Part of a small language model's weights.
Training: a variant of Adam for these matrices, 589M tokens, 4490 steps.
Each number is 128 + 32 x the weight over its row's rms, rounded and kept within 0 to 255. Layers, rows and columns count from 0. Numbers have three digits each. The size before them is the row's rms in percent of the matrix's.

# layer 11 attention output, 192x192, rms 0.0953, rows 0-191, columns 64-95
090:170125079143148166162095192126161134175237159080087128138136147149120166140193116125157159177131
098:118124109041174218042139168114159195095091132103074108202130169089149081116063117202071140171147
109:155174124089113136113136117066128116143092063115079106149152172071141213093077099096070113184174
084:106075068102124187222078108173099105066119115101126137177097078093015106043155194139152118103099
099:128180092159086113182128175111193101110142203125071118142099160237211141079096136164111115097146
106:104124215147081113068118080065133240163101086107013134223190123145135027108104189169127153134112
105:157140143193069070147108117083178160096134098091179136185050163157146092095080168123099149165120
092:199055165110117135127161084075172134081039179094139134165109050127124121108068076154092138130132
102:116122199071070171039046055108195127159205164146178146108059113163126050048207155088127141099121
119:130183111137130149144148167076069163095071155087067100183146088185118146162122140119094083155146
094:074144100148116127150087142166069125076053107115170214116143149041066105090083124159159139121205
096:107176164179117126130135138097155177101193181170138112153132170147156151107167184087093114112097
099:196147148187197116110057097102119122153131106220101114160212127173172124185120158112000110180063
115:147169174188188158101090203168148150077124108129202136105083099120175116066147162101161079147052
101:196109188104074152114171114145082209015131146124008072067089106045142168146083134197144169136082
111:162065105200161149223124070098188127190074143175098143097135156164115089182077139165115120177122
095:074090168158128154130123201115133112159108151127138140158181128138060151107118185112116130205146
095:042053099137149142180114025216143092138105120136123115094105050102125156100129121155122143153138
096:071099142098062152141121153138045094145207032179163064129179129117119088146201100133142130124080
105:090201157112113077121112125134160107127126100079087068101120112097027198134099184080141179118103
087:172149099069202179102083092171099143131120141138081128164153101191174073144154096196188144107080
093:159108146109104158134107186124102119088235093162120073199075124165166108146170142093218120105058
097:187121113113188147160185131107156150150160136178112081117120194092181184144187146072158126122121
094:137104144140128147100110125087123135102116174189068088107129164093129164171102159120064139167096
090:127067085142119197052091132148062130154157122146124171091073096137124133075089072233189215106162
094:017081171094179145149098155105175156105208188096138140095112153059104171104081130054191123100090
095:127137075107096182128088154139074129120039147098126203086129151149141149121092123141092155130195
101:078141140100065103101119022174083046149139194172193152113146138179124197070216131135138094054125
093:178109069111094168061095153077089169072150122084120214026108138151132078140152124105147094163135
099:073168089095067093124192161094029179124185134106132183170094161149158171117135053117059114054125
103:139127118099121180077115139139146142130125114068109122174125115122079143105123184145190155142099
109:152099097092176086251177087125179098104151185030117136115098162103137196163060145110244125104112
089:081128163130152152058050169079185166076145139086162132119058144145128112168146146139096114125058
090:117072184152105098134168105125164076182097177170166137122164113167079175148147152062104109081095
104:154195076139082118077124145187029182081166036082108148102200142146164088137115049115125113183104
109:143139119075104031120212128145088067176100094028075135074105045098105118133135098181173142080173
081:160173076130166181122112168141063119159047128174185139065124062176189140120199114149153140145184
090:031118095231113125168186135186172126134113096134108111141123087069125189136000148196176121212199
091:085178070105123180118090084089084133180157074196096130156157183099134144142107099079087138161159
102:198105130123133100080090118144078140134080134061102125217115105105124158105146207184143179099231
092:175195074130109161151132067135115100151143148071081133085167105123112108187203167155096191047156
092:211164068148146224101082164147056157125115095164087091146212051144147053104140104164193133162118
098:122179089155151132164168183174133206187142111200100119148166136083196128071099195108121137182131
139:082100136116157110138107118174166111104121178087083103094165148076178134147120170105116119088135
093:066075063155034116127109153160175052170101108130147098067118096150129121102127171128132151148067
097:115106162116089115161198105113166102147140122147171067075148195126160145117121161054103120037200
085:148128147147105212135191153150117180107215119085147176170126113117022172057074081100184179177137
096:130187121195150101142086189157136159097117168092083107168133085135102124145184189137144054092129
096:081111175139115137067148134133206119082167153101125105143082088160071180140151072072132094175135
107:085161159102163096086116167135105107078146145090135052069115164106167128160093193079149176156120
097:098095125089102149208129092106099122116036156115144136097074072158155147095198121127157161062059
106:125104150110190126193121113132128158219043092054203159132141128108111071132079077065132109126169
104:161123070050147097166052169206182081064132171105101063124107179147103181094107133148119145196113
097:055127135075210136081119051147073129141057203175148099054161170135188054116142121165187116115104
094:065113100123169198076143078215148101087118091222140107090134196096155168091123114209048091121108
102:154095087115137139093164113143197162169117155115132213138168028165204116143155043143112094148211
106:076079131194136120247138148088155106139155090166144118062185106090083084216093232158154142155107
099:090102130101134111151168044138112128081151116082063109159178134179143133126109131104085052060124
108:075137093095090123165154095142086122216187159179136139190095022076109154176118081032134216152106
101:174165125192142038126078117077099097082079088101117116125051108166160159154121120126105111133127
099:100091076133141120208127094124088080080049132151116132115147069128140157081141092152093089174096
095:155109156124137133118133034166148134141102109058154156134089174154129174169142098118146133140082
091:061098118141144098099132149097163161137165164172118062127187098074137164164118156104038111114134
091:138123104110071124123107111150083113162104144127130063071151117138186102124076125171076196067152
100:112139113048152157117029096155019137138121201107125243060166166136115201138145181057114089104106
096:138186144140105150122133207161135170036163097185149117095140140066126176128063115139098111111144
095:189101110216103078214194073143170084221206149063092125104214193143091124148159184124174172096131
102:115125165149082029150169187081124157108096202052098122107121111095024096140143154148155135159136
102:191104162125118080108063092140173115124127030145138107136100225132150116189099071114095063165146
105:130202149207124114103084145132141139211098083133140096113130165161136190077198151173108191131087
101:144135149112110167150106114123148131126090099109109155154125129114113141183096174054051129108154
112:156165040171139059111137182106101155183090132134189164126202193066175126070083157148107145187142
089:177161103199169079155186187085179148114113130111172110177097074110106118191141112096060197160171
109:097062091250176067045100204085111029056089074158136093095083140139207127105151104163156119084112
099:056140177154094097172127163167135042110049115094114130115156162192110186115188180109141164111101
088:126111194104170106145088128110162094079138150230163142097150159085101123089168124141149118118152
112:034079221025148124008152153065150154144104181174190150129143159092085102198101069103070164152153
093:180132067169165063159102118153137183119137105040161096112207200067122128163065158115089144145110
100:118037146179117085092050111213146090104115175166080076216172152112126098167103153180106135111084
093:117181119170078197110072047116173126154186118105170127121124165167182151207200112129104209154037
103:213155097113195106163152137051127072158070104167172110024154192146114190249117148082128080172130
101:177147060185068125183064161158139069149161058133029156134125074113143104155000117084142186152181
096:127064167153176112114087086156150164134098089073148131123091115103074172106087112157185146194093
095:215102179148179117144118148095198092062128165091143159114126098154101148046151141105154026125105
104:184126180209124022132169213100143136037150205116155135110148128107109080109169120103148098132134
102:131153142107079152110123125158118097134135012110125114190161157177137156082104115089101176100151
094:155115162100091162142127138116078127094112146139148116104187195106076105140142093158155131166065
110:143125093159084085140138199117100184122139067075129192115057103088153132056156131132163042027133
092:164113024131135102182122145133023050145101174108177150145093043100131137122120077211191170131198
097:003120116109151069022135042103109121026145172075116107113139127092154168189129063094105144135105
090:195158113151227089108035106157126189097067093140110101164098076009173164134159200155062112180097
112:133115144190078122101141137056172093155195165115196193139154162144133111145074140159064178088159
090:106148141149099116083168120126142086170155110182143110124121114121086102085168149168087183132083
104:064054117066083142124219101128157167119165066116151109187125165161086089123077118143121067146146
095:196114187058103134105128135139117109114092107149110134128081187163138091114102098105076093115181
092:107107182114106129035066001140132116093078107115089120106123111142149100146136143147095151064142
110:127153115145120118096167147152032082134121050115165123114154053103126100071145200153102062148129
115:129087080157140159101141085082129155107136172080080159145125190196171084212122174141133123132054
106:155168151102138156164120155033117135130049072129148142111106140209108099172169079070181114187077
101:111112152152107142103160045195101080123046151164134125096082092188101138148110134134138097152147
099:050098125112129124126143203048166156101144154188109102104125138087161073125145188135062111095166
113:139168185151149128083183108163206123093123057094179178085107098130104049168110077174186225166071
112:017201066161058106184217140060175246214242145078139141136182107106130136103138133101073183091143
100:071118074150214097137079214082129018121070106143152128078088136077181100159087160092103104056129
106:082166209120083165143197072082121161131176180127125195122201126094081127114167178044146085176069
104:156143169037140135137175060114088179139160115237146116077122204116161133113079106101116088119123
111:115182111162187123122209095142065062072149091116162080051096092151116200086158143115124070102146
092:143170135070156235118159094135143123130095124134074115082178053145201078129176093146166113161133
101:045149184004092186171086169073164153113146077165094196114136187091083132095125102132118146085162
115:153111122133211115184110081187074101157020068148088056155127122150146176131231127165071130061117
085:077143118134124154082171171076117133130086157157187197175083179116132086075177131118066121089132
105:126153153126098162138156211172137123076112078129177158130187107123133049117141119133151150096140
089:196145127142119026083151115157161161146157170150070098149092171145126102090160209178120076093226
099:159113151062145165068085183145106115098143117115084076213082194170061160053125138108119185148162
098:114254119081121142088162155110119095120153095096152169082138000090118119080129096121158094133117
098:169169113169131101049104168201110138140138161133090108129229057119155108120128126160127205218169
102:137149128107083104157160121121161168205114154168089145197123106154128118052089073174157091127166
090:161123149179135075085129090158114029154006112045131155129136107053139185097150126153142141096168
098:067211094098133138085185099136092148133178166130085100154197169129134136155108044236094141218087
101:129125129082099161198153095108226179229135130093134081116113109070116144097108085146205119095120
111:134159090100118121211144146119110175102133248149137105066150135186132120137128122230142055197086
100:143137133158094075033138042146079101135082098138161211087077099147155144151051001112137127113180
102:106113106136186188220146167106111150118071075054078177036112171070045086198108144202153126112103
074:255057179096158112070153068130121185114148155124145154092112129135156095116144176182083098075148
103:182194142202141081149110128118036128085120151184144176130091129160085084189140126153133156141211
114:141167119169066146156119111163160138137169203230126132144150128196183121131208189114106075178162
097:104131129169160148092121126052090163188117089135106214223149090095080130095179157148166124124212
106:205044187129183083130138176088156078189217098167121147130139117162204087099042095182141175056081
099:125071212046148201119083114113126186129116115144162106135130121168082120140205135082060117023082
101:160093134135138153108254071072111107141111100149166215169086113048149147104134075136136144067160
102:100187208113111192096112091188124138134210079081161117143164082146058158152094061034130089139059
103:167164104124141089130153166106089129203150125121235054160105190143198132098052097160109104097137
086:128111126141130181082098142130203100167148120176147151143125123075114090110080152115126115113096
103:093162067118037105200138107064078124168193081181188153160131103161189025177168104122154159136142
094:115138211197166126152151133136200129138097085073108121132175104109089169122071137094151090165051
110:150145160110163179166166189109135198142201146105167104094110041058143141122193122070118068069143
087:178181050180171133068132127103070189139174091098096073145071095207185189173093110047109128124138
093:084112158075116037158159112143120117100236078203096076131140164161047093113126111183219160104156
095:074124102132153183125132094154207185060142184102025089152112060071167144132165126108104068105092
101:096183142128125171054088148115189148110197142101167219124105099107088114142154149095120125128097
120:105129070159053088066066184210144132190143144140091172164079171149103231133170057127174162122241
087:159160126145120161129057255091067122120060128191182106089128167132144118143158122112069218143095
116:183109135125144145085172176206134177165143128111129152209043062100130166080115171110173123160226
112:143096122047128120131110127112171107215144145178123170185124150155146159107189085203087193118134
102:125037174075131093081105148170095112076191102137180065108068133163134087178129116122179043090111
089:081076158131072105084140176205124111144103068083196120158115151210030055201228139197096085191085
102:102087179123180125109148072171115079098124153100076153127134154128068116131138062114151110114162
092:077164142112151180203128150121169138151156089115111143160203084073050159156169159120159169165086
096:199181128146127147161054181127129159110098116065071000109226175138056035213122189078166186130082
100:110111046108063118156081175130100143157115136124127192154051082086162113194150176135135103117143
101:126111155206072136122037162127190160177128097099123116156070137173131141164146183042172164096144
114:141173117119135136064072126190162118135219109106133176077051124117182116140092100168234127153052
104:113113141118077066103154119174197163163139145027083070227069098125153131138144101077139199132151
087:144063173187162139146120116140163081117160182197174137120205107127068017103207112157134121130088
102:108078155219190076049135069093126081126113163100127157099134080145100159101178124119114057084135
097:232037181140136172130183043069149115124038203078077157114118101096132050084141135147097197127127
099:128159138096080116125154137155125215133164150145135193098175084103120112097085099171145091109169
104:182036198167118107146112097141140124101106194193115134123119223129092170174023138122108204153158
102:092155074113133154102157137143146038114097126110183071110105069174121138158186108121101119201095
112:213116177176157119161212146164070075146206096139145126129119157136090154150151162082171105104151
106:074176178107120146148151074068104169112026124176097140176122137154174151128205111118099111141130
086:158058085101140137106099101130079145128163101180082102093140135161131029181110075149208189135116
081:130108170140111093088126135110124103102163150180019087183131100062162028153203097209100157140119
098:025057074126192096102056211077155113154139140137186154148051147119178179134087059130206126106128
105:091187141069113082141058153207133115130129059117156104212138176083093122113012144131141169246080
099:090094093128195213126140104103093208132150118181143094167118134078109140121061127133153081148175
103:213114095023152176187201073165089105133104095069119076130133118170189100142101183167153108142116
102:110140140148100093173080210111140117103136181159143146138140146153138131089103125092090066097085
120:095090107121089131153119123178182117096141201079064190063121108196117040183105171158139079103045
088:105136111103083066165101143092015145108098130113163082204094129128163145146056077067126105116106
109:057177089088095105134130142071116218118130153160089123155124183166143188130129100125110156127078
096:121117142107179078104095136189213130177122206141108103138111158060107197108123119182173131133139
100:185110085058081107158073118110113140118186107119217105148099116100182054089132105090105166099181
105:124125107151123144135144094166124097077100148075143166076146083082151082092136129123142056132135
102:124068079067125144111083100123109125108151082187129078162139202109154150150109128101102105105080
087:066109136116173134193126147146133127079102095211158133117113161185051201073153095102170048178115
099:094143122174148207188077126075078154185177146216155146090138163188103185072172113100144095073152
105:114159098125124100117176105109162053195092136127121077129158138139185158123040100104166066194108
102:178159180097106097180106118194090068146105119172127200165082145255078151180151094114065103136102
091:168058088115180120125088081132158086093070123066124106075046088115111179140075110096149122170185
113:232133204098162138131152064092104163122075047162150108173124184143164134167136176102173060104096
110:080094137110148133151106095125134101084115101046208095098066170095136113148133133080075162103161
101:183157086156106136170226158097126084125199156138161057122149168145116177141102095149174210123036
095:165175097127140122159114092099136137199115131124095209143140102094111100091102142109107105148113
087:162146122105147139159209182190142148062166193152133092121132129181151166142167144114089162143155
089:132147083162157129135137160117114077135130212176112089057153167163126212174125136100083106139121
109:167136126143157178065152117075146127196152163119091171191197144128108148137128186113118163151195
098:182184135072105089081123202123159068185132101066107212087130125175125132083147065163143243093122
090:193086067178126072157184140161095173148132113150139104042122093117137102163127142188148152085204
113:108133128101165108163071145134120138108061081090156131192181147174071066051146062168152128119240
091:133099106133166151136137112167104174128118190243179181152141144119105147055107099142091089165148
102:146186175162161154147142159132141187111098087165178111152139133061148100086206150158154106107129